Weights of a small transformer language model.
Training: a variant of SOAP for these matrices, 195M tokens.
Each number is 50 + 15 x the weight over its row's rms, rounded and kept within 0 to 99. Layers, rows and columns count from 0. The size before them is the row's rms in percent of the matrix's.

# down: layer 2 MLP down (transposed), 512x128, rms 0.313, rows 311-363, columns 0-63
# up: layer 2 MLP up, 512x128, rms 0.338, rows 312-363, columns 0-63
down311 096:72 50 43 54 47 55 31 51 37 52 24 50 55 41 54 57 49 57 12 49 48 55 73 63 51 48 30 32 47 31 51 57 46 55 32 59 42 48 28 81 56 44 50 42 56 52 24 53 54 57 62 51 28 92 66 55 61 69 54 42 40 74 59 53
up312 095:75 80 41 64 63 38 36 61 68 53 75 77 32 59 47 46 56 49 44 57 90 36 51 45 60 47 22 40 39 36 59 29 43 51 32 36 28 77 44 44 54 69 56 49 39 45 61 57 65 49 61 40 40 42 47 66 45 44 49 48 32 34 31 62
down312 089:18 40 34 36 44 81 76 56 59 37 46 59 89 39 61 46 33 32 52 44 31 81 69 56 33 49 35 42 48 70 41 56 62 35 50 64 36 34 50 62 53 42 29 53 45 51 60 75 38 60 51 64 50 71 43 41 37 56 25 47 36 87 63 43
up313 101:75 42 78 58 44 79 67 42 73 44 48 53 54 26 40 39 56 50 59 79 33 46 32 41 45 70 51 53 60 36 71 39 67 59 53 55 35 44 36 52 54 35 47 48 64 79 40 56 55 40 72 33 57 56 46 50 54 64 47 40 56 45 17 60
down313 092:50 41 31 26 38 37 33 59 42 46 41 66 37 44 54 80 39 47 45 24 54 35 51 79 42 22 59 51 24 23 29 46 42 44 54 46 66 37 83 48 30 36 43 33 54 38 51 33 37 30 18 73 24 58 55 55 46 60 58 58 49 44 75 44
up314 092:43 34 42 42 59 49 61 52 43 50 56 24 30 47 35 73 40 52 51 61 38 24 38 46 68 54 63 43 55 34 44 75 85 62 58 70 43 48 04 57 78 53 47 48 42 52 64 60 28 29 60 65 79 58 63 73 58 34 48 74 49 77 40 58
down314 102:28 55 38 77 35 57 40 46 77 24 65 62 55 51 53 53 59 68 22 62 74 21 53 51 36 58 48 35 49 67 53 35 55 74 36 56 52 46 72 81 50 68 50 58 43 90 07 41 33 49 65 44 31 68 36 64 49 32 36 31 52 29 38 47
up315 102:36 46 71 29 45 48 66 70 12 43 41 62 75 56 49 75 45 69 25 65 70 74 61 66 44 55 28 42 41 50 45 81 68 60 60 56 67 63 68 43 72 23 48 58 43 71 52 50 65 26 70 50 45 56 42 55 47 41 35 47 52 47 33 37
down315 110:84 38 50 47 26 56 55 49 12 34 42 82 72 30 54 59 50 43 58 62 48 25 43 35 56 45 38 41 74 44 61 31 52 51 69 48 60 81 66 72 29 39 49 44 59 37 23 61 58 30 38 49 75 44 36 54 46 42 58 19 77 60 49 49
up316 102:65 58 49 32 38 40 67 57 39 50 45 32 27 48 64 75 41 79 49 56 35 47 13 43 32 63 24 40 26 64 32 65 52 74 49 57 47 64 40 42 86 35 59 14 44 46 44 45 38 45 67 32 88 51 41 62 61 66 43 44 54 40 60 23
down316 094:53 32 69 49 76 52 60 58 48 46 47 70 34 70 46 58 58 58 42 63 57 45 70 43 46 18 34 41 52 50 81 44 58 41 37 45 75 57 56 46 45 36 69 70 71 38 46 49 44 53 32 49 20 53 38 60 33 62 61 75 69 85 68 48
up317 102:35 46 53 39 37 57 56 67 63 48 68 78 37 58 50 42 63 66 42 60 62 71 60 53 54 51 42 29 57 36 58 54 52 72 28 55 28 58 73 59 46 37 52 27 53 54 53 62 55 78 56 70 49 65 29 59 71 50 58 54 81 69 31 35
down317 113:64 51 60 75 55 61 65 64 28 50 18 45 59 33 41 58 25 77 33 49 56 33 77 49 59 26 35 31 85 50 85 49 67 35 51 46 47 46 76 69 53 44 39 36 44 49 40 69 41 57 66 51 45 56 54 44 35 47 52 47 36 56 40 32
up318 112:34 57 56 29 39 54 64 45 76 63 53 46 53 65 62 37 69 51 25 42 39 29 65 36 45 57 42 49 56 60 52 59 46 82 64 38 42 66 53 10 31 32 95 37 53 60 54 23 37 71 71 71 86 35 49 56 63 30 38 47 55 48 59 56
down318 080:42 43 18 84 59 74 34 17 42 30 51 44 44 58 53 85 62 45 69 33 70 58 63 62 56 28 68 53 42 34 66 47 57 34 39 49 49 41 57 61 32 37 46 72 47 61 38 76 43 55 55 55 50 63 55 58 52 60 46 54 45 55 48 29
up319 113:75 44 66 26 59 73 42 53 48 39 31 44 57 64 56 62 44 77 42 57 49 38 51 50 47 53 39 55 37 22 46 38 39 63 67 21 54 37 45 40 47 31 74 54 55 55 71 42 69 37 62 48 36 39 42 82 47 54 43 31 70 68 38 48
down319 084:49 37 49 65 61 60 49 44 45 57 58 54 46 58 81 58 54 73 61 47 27 59 55 63 49 56 72 63 24 38 23 28 58 54 63 32 27 35 29 26 63 43 41 56 63 68 41 71 65 85 34 71 49 67 44 53 63 50 45 72 34 14 59 22
up320 097:49 37 57 16 61 40 23 29 31 67 28 60 58 41 47 63 68 65 49 47 57 53 54 37 68 56 22 66 62 62 35 45 33 78 58 73 72 65 50 44 60 68 40 67 45 42 51 63 30 49 94 45 62 41 34 44 52 33 46 42 55 27 70 53
down320 109:72 67 08 44 58 41 51 46 25 64 62 45 74 45 48 35 67 51 63 65 56 52 51 75 63 60 35 49 64 48 66 28 43 37 60 70 41 70 68 82 42 37 50 59 38 43 37 49 67 29 69 63 67 50 36 40 55 34 37 63 54 58 56 03
up321 097:53 54 68 47 43 39 45 67 53 63 58 64 65 50 06 81 35 32 52 31 46 57 48 51 59 60 45 50 60 54 80 52 47 51 43 54 57 62 58 78 51 53 59 39 44 39 65 63 66 90 05 55 51 49 46 27 49 52 43 53 57 49 57 73
down321 097:47 48 64 57 38 60 61 45 66 59 55 52 60 54 51 44 87 52 59 51 57 69 60 40 76 79 33 62 29 56 50 33 30 32 61 45 40 43 33 37 34 33 49 66 28 58 56 80 74 62 38 56 44 45 69 21 64 69 48 42 61 27 59 32
up322 091:60 49 34 48 49 44 14 61 63 49 38 58 22 82 48 45 50 47 43 75 54 57 64 31 77 61 31 17 65 45 68 67 43 33 38 36 39 70 71 72 39 34 50 48 56 53 57 46 55 69 23 37 25 54 74 27 77 50 62 33 59 59 30 79
down322 097:29 54 42 42 85 71 42 40 34 47 68 20 58 46 42 83 33 53 57 53 74 41 50 43 45 39 58 28 30 63 50 26 52 42 57 65 48 27 48 55 56 47 32 41 50 76 52 79 56 45 62 67 33 45 63 32 52 31 23 46 37 43 46 23
up323 086:35 38 49 57 59 57 71 28 79 42 68 53 41 52 45 54 78 36 81 44 28 66 21 51 50 53 43 62 82 44 46 46 67 75 42 46 67 62 44 60 51 44 49 46 32 57 57 54 64 41 79 34 46 41 45 43 60 70 52 43 37 19 46 62
down323 102:74 38 24 50 58 55 33 49 47 31 38 71 30 65 55 41 66 55 56 69 68 30 23 61 26 43 37 53 75 33 80 71 33 57 32 46 41 42 36 40 34 67 45 61 42 50 49 53 40 38 51 61 30 38 40 29 40 59 59 48 22 46 23 72
up324 100:50 53 50 25 25 33 36 52 69 49 50 54 57 43 51 40 52 76 70 60 48 63 48 69 53 68 31 34 40 58 56 34 55 65 56 45 35 49 65 68 51 67 38 24 90 30 77 49 45 54 91 57 59 42 20 45 38 41 46 55 49 35 56 52
down324 091:39 65 47 44 49 21 45 33 62 39 46 49 43 56 66 37 59 43 60 30 57 60 56 49 48 47 45 42 78 38 51 62 70 53 52 65 50 70 49 45 65 49 60 61 58 53 50 45 66 58 50 36 09 57 47 52 63 63 36 34 82 58 74 43
up325 115:45 60 41 27 94 37 68 76 54 49 44 49 79 64 69 40 56 50 03 51 74 43 44 42 40 52 37 49 40 43 25 52 48 59 48 50 61 49 52 45 66 73 51 71 64 77 53 57 41 33 56 67 32 32 57 44 63 48 58 88 60 27 74 63
down325 112:43 75 60 29 56 57 53 61 38 58 24 34 59 47 22 64 64 65 36 34 51 60 41 51 52 69 63 60 44 28 75 41 58 42 79 43 56 76 37 75 47 45 28 26 54 41 69 76 51 41 42 41 59 75 88 12 54 60 43 58 61 40 58 66
up326 102:60 55 70 31 48 61 57 52 37 58 52 44 37 38 45 45 81 59 45 56 59 53 34 37 43 70 42 40 28 46 73 72 39 66 44 15 45 21 57 14 69 73 88 45 62 41 72 51 45 46 56 59 69 46 53 81 61 47 49 60 29 65 48 64
down326 092:55 45 44 57 42 53 28 55 54 47 58 54 15 92 48 47 34 71 42 50 41 34 56 79 35 28 64 65 46 35 62 32 63 45 82 69 36 65 50 39 44 25 40 52 34 68 06 59 50 48 51 38 65 68 50 65 53 48 42 44 27 36 36 41
up327 103:81 45 42 13 37 38 31 63 53 58 50 57 56 26 60 50 35 66 45 67 42 50 60 40 55 43 42 67 64 65 15 62 53 24 51 35 64 52 30 47 54 36 38 37 37 72 72 31 62 29 66 55 45 59 41 55 53 69 41 50 26 26 42 45
down327 111:41 54 54 39 66 43 48 41 65 80 62 84 29 59 32 41 38 41 67 62 61 48 29 42 39 42 76 50 47 22 38 64 62 54 30 36 45 45 36 66 52 57 55 65 53 72 68 77 44 40 32 21 47 62 13 18 44 64 79 70 44 41 69 29
up328 101:61 66 30 32 56 54 49 36 39 24 57 52 61 41 46 37 69 49 85 76 58 46 49 60 63 67 13 54 20 59 43 34 73 75 61 63 57 86 71 42 73 57 49 45 55 67 58 67 49 47 55 46 64 33 50 35 58 60 33 26 63 49 38 17
down328 097:57 62 23 53 37 40 54 45 73 25 63 46 74 43 83 48 50 79 43 37 59 42 74 53 57 54 42 54 59 32 40 72 65 49 59 67 51 49 71 49 41 28 50 64 32 48 62 46 32 58 53 58 92 39 46 39 20 47 38 30 53 65 61 46
up329 098:68 18 43 53 88 42 67 76 39 66 43 58 27 49 73 49 61 33 50 54 72 43 49 35 41 46 49 65 33 69 45 50 57 73 54 33 43 42 46 55 54 60 26 64 65 76 57 70 40 35 75 44 24 44 32 46 51 54 53 45 31 86 77 56
down329 103:56 14 50 58 57 70 56 53 72 63 36 44 66 54 35 35 56 48 32 70 54 45 42 31 54 62 43 27 54 25 68 47 53 56 50 41 47 28 64 76 40 44 51 32 47 54 69 36 44 40 46 25 53 46 57 52 32 44 54 76 33 21 55 74
up330 089:62 72 58 36 70 43 70 35 62 66 56 37 60 49 39 67 39 68 37 31 31 61 32 84 41 68 57 51 63 41 37 59 44 55 70 34 52 43 65 46 35 79 41 44 19 55 59 48 38 55 43 28 53 41 76 32 54 19 49 72 45 29 47 32
down330 097:66 31 36 20 27 31 41 71 49 66 71 09 44 58 75 60 57 60 33 50 59 71 42 27 52 35 50 55 61 72 16 63 33 62 39 52 60 67 46 53 69 50 50 40 62 74 46 57 19 66 67 49 29 47 58 23 48 22 46 79 41 48 46 32
up331 101:66 51 61 49 20 35 51 69 18 20 65 47 65 78 80 59 37 46 33 68 35 68 51 32 38 59 53 40 32 45 35 43 61 65 50 50 36 55 50 42 29 53 72 52 44 79 44 49 65 46 81 30 57 34 16 78 55 45 31 59 33 50 66 44
down331 083:58 32 52 49 55 52 52 36 43 49 23 54 42 21 65 45 53 55 70 41 68 53 50 63 59 28 49 39 60 34 72 37 47 41 51 34 62 53 56 48 52 29 18 52 54 61 51 53 42 50 40 53 32 44 72 26 49 56 49 53 67 42 23 68
up332 099:60 69 64 53 50 66 54 35 37 17 76 63 68 56 68 41 58 18 53 66 33 52 47 37 50 43 27 37 64 45 60 57 26 58 36 44 32 62 64 37 61 57 39 37 51 50 57 14 29 19 37 63 62 58 69 53 08 45 61 27 78 36 43 36
down332 095:06 28 68 59 43 68 53 50 79 51 28 36 67 44 42 48 56 47 62 53 70 65 38 75 51 47 36 20 25 37 52 66 31 28 51 39 33 51 58 64 65 49 41 57 62 48 56 39 50 48 37 43 48 38 59 35 80 34 74 62 56 71 35 29
up333 108:64 39 57 48 66 46 64 54 47 62 33 28 65 60 70 54 49 60 38 61 17 45 34 60 19 70 68 61 57 59 40 58 55 74 61 82 49 79 40 48 85 22 63 28 42 57 38 48 57 23 54 66 44 44 44 46 43 30 68 72 38 44 47 29
down333 113:55 60 83 87 54 45 48 58 63 51 82 70 35 42 44 59 60 36 48 66 57 57 51 63 47 91 42 65 41 62 80 61 20 52 47 45 82 72 49 34 67 56 27 38 28 50 44 75 14 76 48 53 52 29 41 69 52 48 56 49 54 13 59 49
up334 103:51 46 45 36 58 54 42 33 54 45 50 40 47 56 45 57 55 52 59 79 51 61 49 53 58 60 40 28 17 62 21 38 58 49 77 33 44 53 45 51 48 44 57 44 60 28 66 75 36 45 83 55 45 45 65 40 44 58 45 15 66 52 72 49
down334 103:73 72 38 60 37 72 42 63 37 32 53 40 47 62 51 64 53 36 64 45 72 78 54 72 58 52 51 43 13 56 36 43 41 45 54 63 25 26 26 35 45 55 30 83 49 78 58 65 52 57 37 57 41 48 46 67 53 78 55 42 47 61 64 21
up335 102:67 62 48 11 55 47 73 65 44 74 71 49 67 73 21 25 32 61 12 50 40 70 64 68 59 51 23 47 72 41 46 27 78 51 62 45 43 38 53 52 47 64 53 52 47 63 55 67 37 40 40 32 48 52 41 74 85 46 51 43 32 20 41 49
down335 096:22 27 45 42 37 54 53 25 59 36 49 69 58 45 66 64 72 34 64 39 36 41 63 57 66 49 60 61 27 37 54 61 25 32 47 47 75 59 45 56 47 45 42 59 52 34 44 26 37 39 72 48 60 22 50 56 60 62 52 60 42 85 56 55
up336 098:40 51 34 39 66 41 52 62 62 77 61 74 71 41 42 55 44 67 51 36 69 64 54 50 44 56 61 76 51 74 51 75 62 63 58 70 41 59 38 51 41 50 45 45 30 65 38 45 30 67 63 43 58 78 65 45 60 35 41 46 39 38 41 52
down336 104:31 73 58 38 78 59 55 66 64 46 75 44 46 72 43 43 59 34 33 79 52 55 55 44 44 52 74 77 84 42 71 41 48 49 31 60 39 43 65 22 77 35 54 50 45 36 49 59 63 43 41 52 49 55 41 48 18 57 38 42 42 30 26 64
up337 083:59 44 31 90 17 31 53 49 53 44 25 68 37 38 43 48 36 45 41 62 64 65 57 66 68 40 48 60 47 69 46 42 60 39 55 47 53 47 42 51 54 36 41 56 26 65 72 84 45 77 64 32 51 47 70 64 50 21 55 38 51 33 44 53
down337 099:73 47 23 59 25 65 21 34 44 44 45 33 48 35 55 49 56 79 35 44 64 50 59 37 55 39 38 49 39 57 24 29 50 58 38 47 63 39 52 47 39 35 74 60 69 65 76 68 47 60 49 43 71 59 80 70 73 52 66 53 36 57 95 47
up338 098:44 21 60 41 69 72 54 56 62 82 59 35 42 27 39 51 69 50 29 67 39 53 26 47 47 70 43 45 32 38 27 66 32 44 54 66 30 24 00 43 59 37 20 37 28 37 55 59 49 51 44 27 54 83 39 35 50 41 27 70 54 62 58 41
down338 102:65 42 24 58 68 70 43 53 46 46 38 73 47 40 63 58 38 26 75 38 42 37 57 46 56 39 62 44 66 30 43 42 52 51 51 33 69 70 40 35 30 51 45 49 88 74 50 31 48 59 32 78 58 37 46 53 22 46 62 31 67 31 46 83
up339 107:57 70 70 52 58 32 45 43 69 56 67 51 53 58 33 50 51 38 40 55 77 22 61 73 55 42 42 52 45 44 47 15 49 77 30 61 38 38 53 59 85 39 59 64 36 57 30 51 41 77 44 55 45 49 54 30 49 48 32 69 73 48 38 30
down339 116:49 54 62 53 52 40 48 58 56 56 57 68 46 66 71 70 73 41 24 43 62 65 68 36 43 66 45 58 04 77 47 57 34 59 88 47 73 73 53 47 81 51 60 60 75 42 28 37 65 62 48 31 42 57 50 62 44 54 37 67 59 33 75 35
up340 106:57 66 29 25 49 53 69 66 28 41 62 58 35 60 31 56 60 57 40 43 16 32 53 65 60 74 41 44 56 42 24 62 25 75 56 43 53 40 62 19 69 55 57 50 39 52 57 68 33 58 58 57 56 53 65 64 51 89 66 58 45 38 84 57
down340 097:49 26 81 35 40 51 75 63 73 58 56 65 44 58 71 46 74 50 76 33 41 43 58 64 61 41 59 48 52 56 79 48 62 65 53 36 58 41 32 49 55 85 50 61 48 36 62 46 36 58 53 56 68 34 48 62 54 43 48 37 48 41 05 38
up341 099:44 35 61 52 48 56 51 46 59 51 36 61 68 21 39 40 47 46 47 40 84 59 52 72 65 22 49 62 64 60 61 67 53 66 43 57 33 55 46 31 69 31 34 68 66 54 21 53 67 41 79 43 52 63 60 54 68 61 65 34 67 25 44 53
down341 093:45 45 43 59 54 62 54 56 75 54 55 55 58 55 75 99 61 36 61 47 17 48 61 44 32 64 78 41 64 44 43 77 63 25 08 44 58 28 64 27 43 62 26 60 49 81 50 43 58 48 43 33 26 58 42 48 34 57 70 43 52 72 50 71
up342 105:34 30 57 34 73 56 45 66 59 57 49 46 59 69 56 56 63 32 43 52 19 60 44 37 11 75 52 47 60 57 28 48 33 76 40 53 70 52 29 32 70 32 67 45 40 54 66 56 59 66 57 75 71 19 73 49 43 39 83 43 27 64 35 49
down342 100:77 47 62 70 51 59 41 42 50 74 36 56 51 45 63 26 52 32 48 46 53 59 38 58 46 55 53 69 33 47 35 71 40 55 50 64 38 61 54 29 29 53 58 59 42 36 67 49 53 56 71 46 44 68 26 57 60 47 48 52 54 43 62 26
up343 097:29 57 40 15 44 49 96 50 31 53 42 20 75 52 68 62 57 71 28 40 74 41 29 66 66 41 46 66 37 62 52 49 57 67 42 27 54 57 35 24 12 52 42 56 58 62 43 34 66 84 57 28 40 49 52 35 60 46 46 60 80 44 53 47
down343 101:62 63 20 69 81 49 84 47 70 32 57 43 43 44 54 39 67 60 62 39 61 51 47 61 35 52 38 49 62 56 55 68 60 17 18 69 71 46 74 44 38 37 46 47 52 62 59 21 44 46 80 62 31 28 56 54 72 54 26 21 62 57 55 32
up344 105:41 54 41 68 37 46 50 51 79 33 30 51 27 39 44 44 67 53 69 35 44 20 36 37 55 62 50 62 52 74 35 53 38 66 65 44 42 45 46 38 45 28 34 51 48 40 46 90 54 60 71 48 76 30 54 89 53 46 38 55 53 33 63 59
down344 102:31 67 73 32 37 43 72 55 27 51 33 56 76 38 43 64 45 49 56 22 20 68 63 42 51 63 64 31 87 36 70 53 54 36 48 44 32 56 77 53 43 75 34 37 43 44 36 36 44 28 49 52 42 69 72 31 49 37 58 46 48 71 48 47
up345 097:61 42 33 56 74 56 65 55 50 36 41 49 57 39 45 61 42 43 37 47 45 64 50 11 23 47 33 55 77 73 65 38 61 38 42 43 37 60 53 47 34 83 44 69 22 67 43 52 62 62 48 58 48 02 53 45 55 31 40 40 89 71 57 52
down345 098:26 52 41 50 24 74 67 33 39 29 45 26 36 56 41 53 17 34 71 41 56 58 60 23 60 54 43 56 55 47 41 58 39 61 33 76 45 60 43 49 86 61 40 39 48 65 32 51 41 50 56 59 42 58 47 39 57 19 45 54 58 61 43 44
up346 099:46 44 72 53 58 54 71 41 65 42 44 27 49 50 52 67 39 60 43 49 71 62 60 32 67 64 56 37 35 56 48 49 60 65 39 30 60 70 72 30 31 30 71 65 52 49 10 22 42 54 20 61 39 07 34 27 61 65 54 36 47 46 63 61
down346 083:66 60 40 50 37 41 23 43 34 27 45 42 74 75 56 40 43 32 69 51 04 75 64 44 71 35 57 44 65 58 40 56 33 27 51 41 47 40 56 58 61 49 04 57 42 58 59 35 70 28 52 67 40 50 54 73 39 57 36 51 56 62 46 34
up347 083:71 53 34 52 74 54 45 41 31 19 65 36 38 26 60 36 63 44 33 34 14 46 28 69 56 15 41 55 40 70 39 50 54 74 61 49 55 48 36 43 61 51 43 44 21 47 38 25 40 61 48 45 59 44 56 73 56 57 51 34 71 69 56 70
down347 104:54 36 59 42 51 55 59 29 40 59 75 42 56 35 70 52 44 65 62 38 78 77 70 44 65 51 33 48 51 49 41 60 59 41 37 36 62 46 48 54 83 60 48 62 37 45 44 50 45 48 31 24 42 72 49 72 34 77 43 36 84 44 62 66
up348 098:41 42 33 54 39 38 28 38 44 59 48 60 70 78 52 49 30 48 35 44 53 61 50 25 68 43 40 43 26 26 29 81 72 35 22 73 42 27 48 68 51 45 56 43 57 47 73 64 32 51 73 51 77 58 33 46 34 59 25 59 48 36 66 41
down348 099:48 55 48 80 43 48 27 26 43 43 36 60 38 51 57 61 31 25 63 46 40 50 78 41 56 37 34 47 32 63 34 55 49 36 53 67 52 72 38 63 59 61 45 68 75 54 79 47 55 23 31 51 36 47 58 51 60 72 33 41 75 69 34 57
up349 093:57 44 51 81 28 67 69 58 34 47 27 53 51 15 48 33 58 49 30 71 51 56 52 67 55 64 42 28 55 27 35 45 38 63 57 47 38 23 54 77 28 43 63 46 43 56 54 73 25 59 74 53 59 53 60 57 52 39 27 56 37 70 68 62
down349 105:43 38 68 35 34 39 83 50 28 53 40 48 39 09 56 49 44 56 71 46 39 47 52 72 48 61 67 54 41 51 49 34 58 48 35 57 54 39 54 47 56 67 47 70 37 17 39 66 54 52 68 63 30 63 57 51 44 55 44 31 46 32 39 56
up350 100:46 51 60 28 57 51 39 59 52 31 25 45 35 70 54 51 35 82 47 59 63 32 28 59 21 32 49 56 37 34 57 41 64 44 43 78 47 30 43 42 48 59 18 59 33 35 82 53 40 70 47 60 63 39 56 52 51 68 28 69 38 85 56 42
down350 089:69 67 57 64 35 20 69 64 65 56 44 79 62 44 58 51 75 53 73 53 51 51 54 43 74 43 39 77 55 54 29 58 47 64 50 20 66 68 72 57 50 53 33 41 31 45 47 49 59 35 49 63 32 39 43 40 32 11 58 23 81 40 41 60
up351 088:59 38 63 37 53 50 67 62 59 50 44 51 65 42 42 08 61 42 48 11 83 53 40 58 46 77 48 71 39 25 39 58 39 42 43 92 71 51 24 47 52 41 34 60 65 51 73 37 63 63 49 72 59 59 59 25 20 57 47 27 47 49 70 37
down351 082:65 47 32 60 29 44 64 76 59 27 52 42 55 60 74 58 32 68 45 57 48 39 35 29 62 61 28 49 46 49 71 40 43 51 62 21 52 59 74 47 39 44 43 47 85 32 06 66 84 59 53 51 37 76 24 81 74 34 62 55 54 60 27 48
up352 098:32 56 62 42 33 61 31 65 64 44 60 70 58 40 54 46 37 49 39 77 29 44 53 62 60 34 61 47 62 39 33 14 45 46 43 70 37 69 56 31 80 43 34 78 43 45 61 29 27 56 49 36 74 32 72 45 35 64 28 30 44 59 47 61
down352 107:56 43 76 58 40 55 46 50 97 27 56 55 81 72 63 40 41 15 26 52 41 45 68 38 70 30 45 38 41 50 45 38 39 55 56 59 37 64 45 56 61 28 31 62 66 21 28 68 24 84 47 41 39 33 70 48 24 56 61 38 34 47 48 31
up353 095:34 54 54 39 28 33 25 48 53 72 39 70 40 57 38 40 46 61 19 49 48 65 42 60 16 79 62 14 36 47 37 50 46 59 45 52 60 33 62 49 63 27 52 93 56 41 49 47 63 44 47 40 50 10 67 29 44 40 70 31 45 40 37 63
down353 112:62 37 63 61 56 75 50 30 58 60 43 58 55 46 28 66 34 34 46 39 52 43 92 61 59 85 62 41 54 08 55 73 46 37 48 55 56 61 32 58 44 32 56 61 53 53 59 52 47 65 76 17 53 46 21 58 63 58 50 69 31 42 26 64
up354 095:74 58 45 53 44 58 56 47 54 51 42 29 66 42 40 51 48 72 43 66 35 43 41 57 51 64 87 65 56 48 62 59 63 48 41 68 61 07 63 38 32 55 53 65 48 71 29 35 59 29 42 44 47 19 54 71 45 43 24 80 41 41 79 78
down354 098:40 55 48 37 46 44 59 40 24 62 68 58 22 40 43 81 36 08 50 36 74 54 58 61 76 54 64 48 58 46 22 46 63 46 25 59 55 60 87 32 36 63 61 67 48 33 54 41 64 45 49 58 04 43 38 51 42 38 44 39 56 47 62 59
up355 093:49 48 56 67 47 34 75 46 68 59 52 36 56 31 52 51 32 57 56 45 99 34 53 45 93 76 38 40 61 73 57 49 51 64 47 54 35 39 71 42 39 58 56 48 61 23 47 67 61 50 27 57 40 28 62 44 53 39 42 34 34 38 56 53
down355 087:51 44 60 64 42 38 31 53 29 68 61 73 40 59 37 42 37 62 68 61 41 34 54 66 21 15 54 49 39 42 50 27 24 66 18 36 43 48 36 50 52 58 24 53 57 63 20 51 49 54 60 54 56 50 34 56 24 49 41 51 54 39 29 24
up356 114:60 35 21 63 63 46 48 60 42 52 47 47 56 65 49 31 53 23 49 53 49 83 62 72 44 71 81 51 63 52 45 61 58 47 59 43 26 68 39 45 55 29 68 53 47 43 72 54 70 46 40 40 28 16 74 67 48 34 49 40 39 45 76 82
down356 106:43 40 35 48 51 53 47 30 42 44 61 56 36 56 39 68 42 37 76 42 63 73 49 47 45 47 22 38 83 34 40 54 71 42 65 48 79 60 71 41 66 30 48 40 66 71 45 35 75 40 42 38 30 67 46 51 23 40 64 45 48 74 49 60
up357 100:48 20 58 46 45 64 58 61 56 76 21 69 36 71 68 33 56 57 51 46 48 12 51 65 54 39 49 36 39 56 76 38 18 54 46 27 48 52 70 37 46 25 45 56 82 52 42 72 60 49 33 31 31 49 35 57 55 80 38 55 50 53 33 85
down357 079:29 39 56 30 39 55 51 27 38 49 81 47 42 34 52 49 53 70 46 26 47 32 54 49 62 48 33 48 34 47 45 60 37 31 72 77 46 61 33 56 33 66 38 44 52 57 51 66 57 39 93 58 50 71 58 52 61 51 55 38 44 63 61 36
up358 116:45 63 54 58 51 43 51 33 30 42 71 68 19 22 64 27 29 48 62 60 65 17 18 42 57 34 40 62 47 40 61 56 66 63 19 65 36 41 38 50 61 55 80 39 68 57 54 62 49 64 50 59 61 66 59 77 64 38 64 72 51 55 25 24
down358 105:45 47 28 55 69 50 35 37 47 37 46 46 40 60 59 43 26 42 59 48 20 61 47 49 63 27 48 26 56 47 44 20 39 19 76 55 70 41 60 34 26 52 39 50 50 85 59 56 52 32 55 95 59 57 66 47 43 43 41 66 17 69 47 48
up359 086:44 67 67 60 46 58 55 38 48 77 43 52 73 63 74 55 47 31 53 54 64 35 85 66 47 51 57 66 45 83 53 58 58 64 76 62 60 50 33 65 55 37 49 63 63 54 51 46 30 40 53 45 36 42 74 26 61 59 82 55 40 45 34 47
down359 091:45 22 44 40 42 41 29 51 65 45 49 25 40 66 67 52 44 13 46 31 54 24 76 33 78 79 72 30 75 36 70 56 40 47 66 59 33 21 32 43 52 31 38 33 53 71 64 35 42 76 37 39 56 33 38 50 40 70 51 64 31 63 56 65
up360 096:35 50 61 49 20 44 38 45 55 47 66 44 51 54 72 69 71 41 52 46 41 11 17 42 35 52 55 58 47 57 56 58 46 74 55 31 32 84 51 44 38 49 48 59 21 38 57 51 33 69 65 51 24 51 42 40 46 64 70 29 50 68 43 54
down360 092:34 40 37 38 19 52 47 46 41 77 55 45 66 54 76 75 61 24 75 46 40 57 65 20 62 73 44 42 64 45 57 40 57 37 41 57 50 41 72 49 75 40 34 44 35 35 31 55 29 47 23 33 62 52 31 41 73 50 62 46 67 52 42 71
up361 095:71 53 39 51 55 35 42 55 42 48 30 49 62 71 49 63 39 58 18 62 58 54 45 53 59 61 38 57 47 56 56 50 49 62 41 71 68 55 48 42 61 54 45 43 46 17 36 58 33 67 52 39 26 68 92 56 46 56 40 76 43 48 66 57
down361 115:42 70 46 52 30 61 70 71 52 54 49 23 54 63 58 46 32 51 71 39 34 52 39 65 77 59 85 65 46 69 46 64 47 34 67 63 35 49 18 49 60 53 55 54 57 54 38 45 54 41 27 43 65 05 46 20 63 42 70 42 59 56 56 32
up362 095:40 41 48 39 52 43 72 58 68 51 52 75 69 54 48 33 41 42 56 58 66 47 45 37 50 36 38 45 29 38 57 57 38 66 43 60 34 60 49 52 68 50 58 57 26 89 51 34 65 51 48 80 61 45 43 28 54 24 37 25 60 25 39 57
down362 083:43 55 58 48 51 67 32 41 41 33 67 37 34 61 31 55 30 82 53 21 26 58 45 44 59 51 46 54 28 21 56 35 53 35 73 66 53 41 66 54 37 37 33 33 59 41 33 50 73 63 70 57 53 90 43 45 50 61 57 61 56 41 55 42
up363 107:33 56 39 50 54 48 66 47 61 57 39 40 27 32 52 45 64 41 37 52 63 43 26 17 48 59 49 42 60 28 47 46 85 65 43 52 48 47 18 71 60 57 34 52 56 44 67 47 54 89 35 13 41 56 84 41 70 32 46 61 30 50 55 29
down363 108:80 47 63 42 58 41 49 49 12 52 51 62 34 34 53 46 60 71 50 45 91 43 60 53 55 49 28 64 39 43 54 62 56 57 45 43 74 42 36 25 54 61 60 39 83 41 69 54 49 40 48 64 45 58 45 59 48 62 33 29 45 48 36 58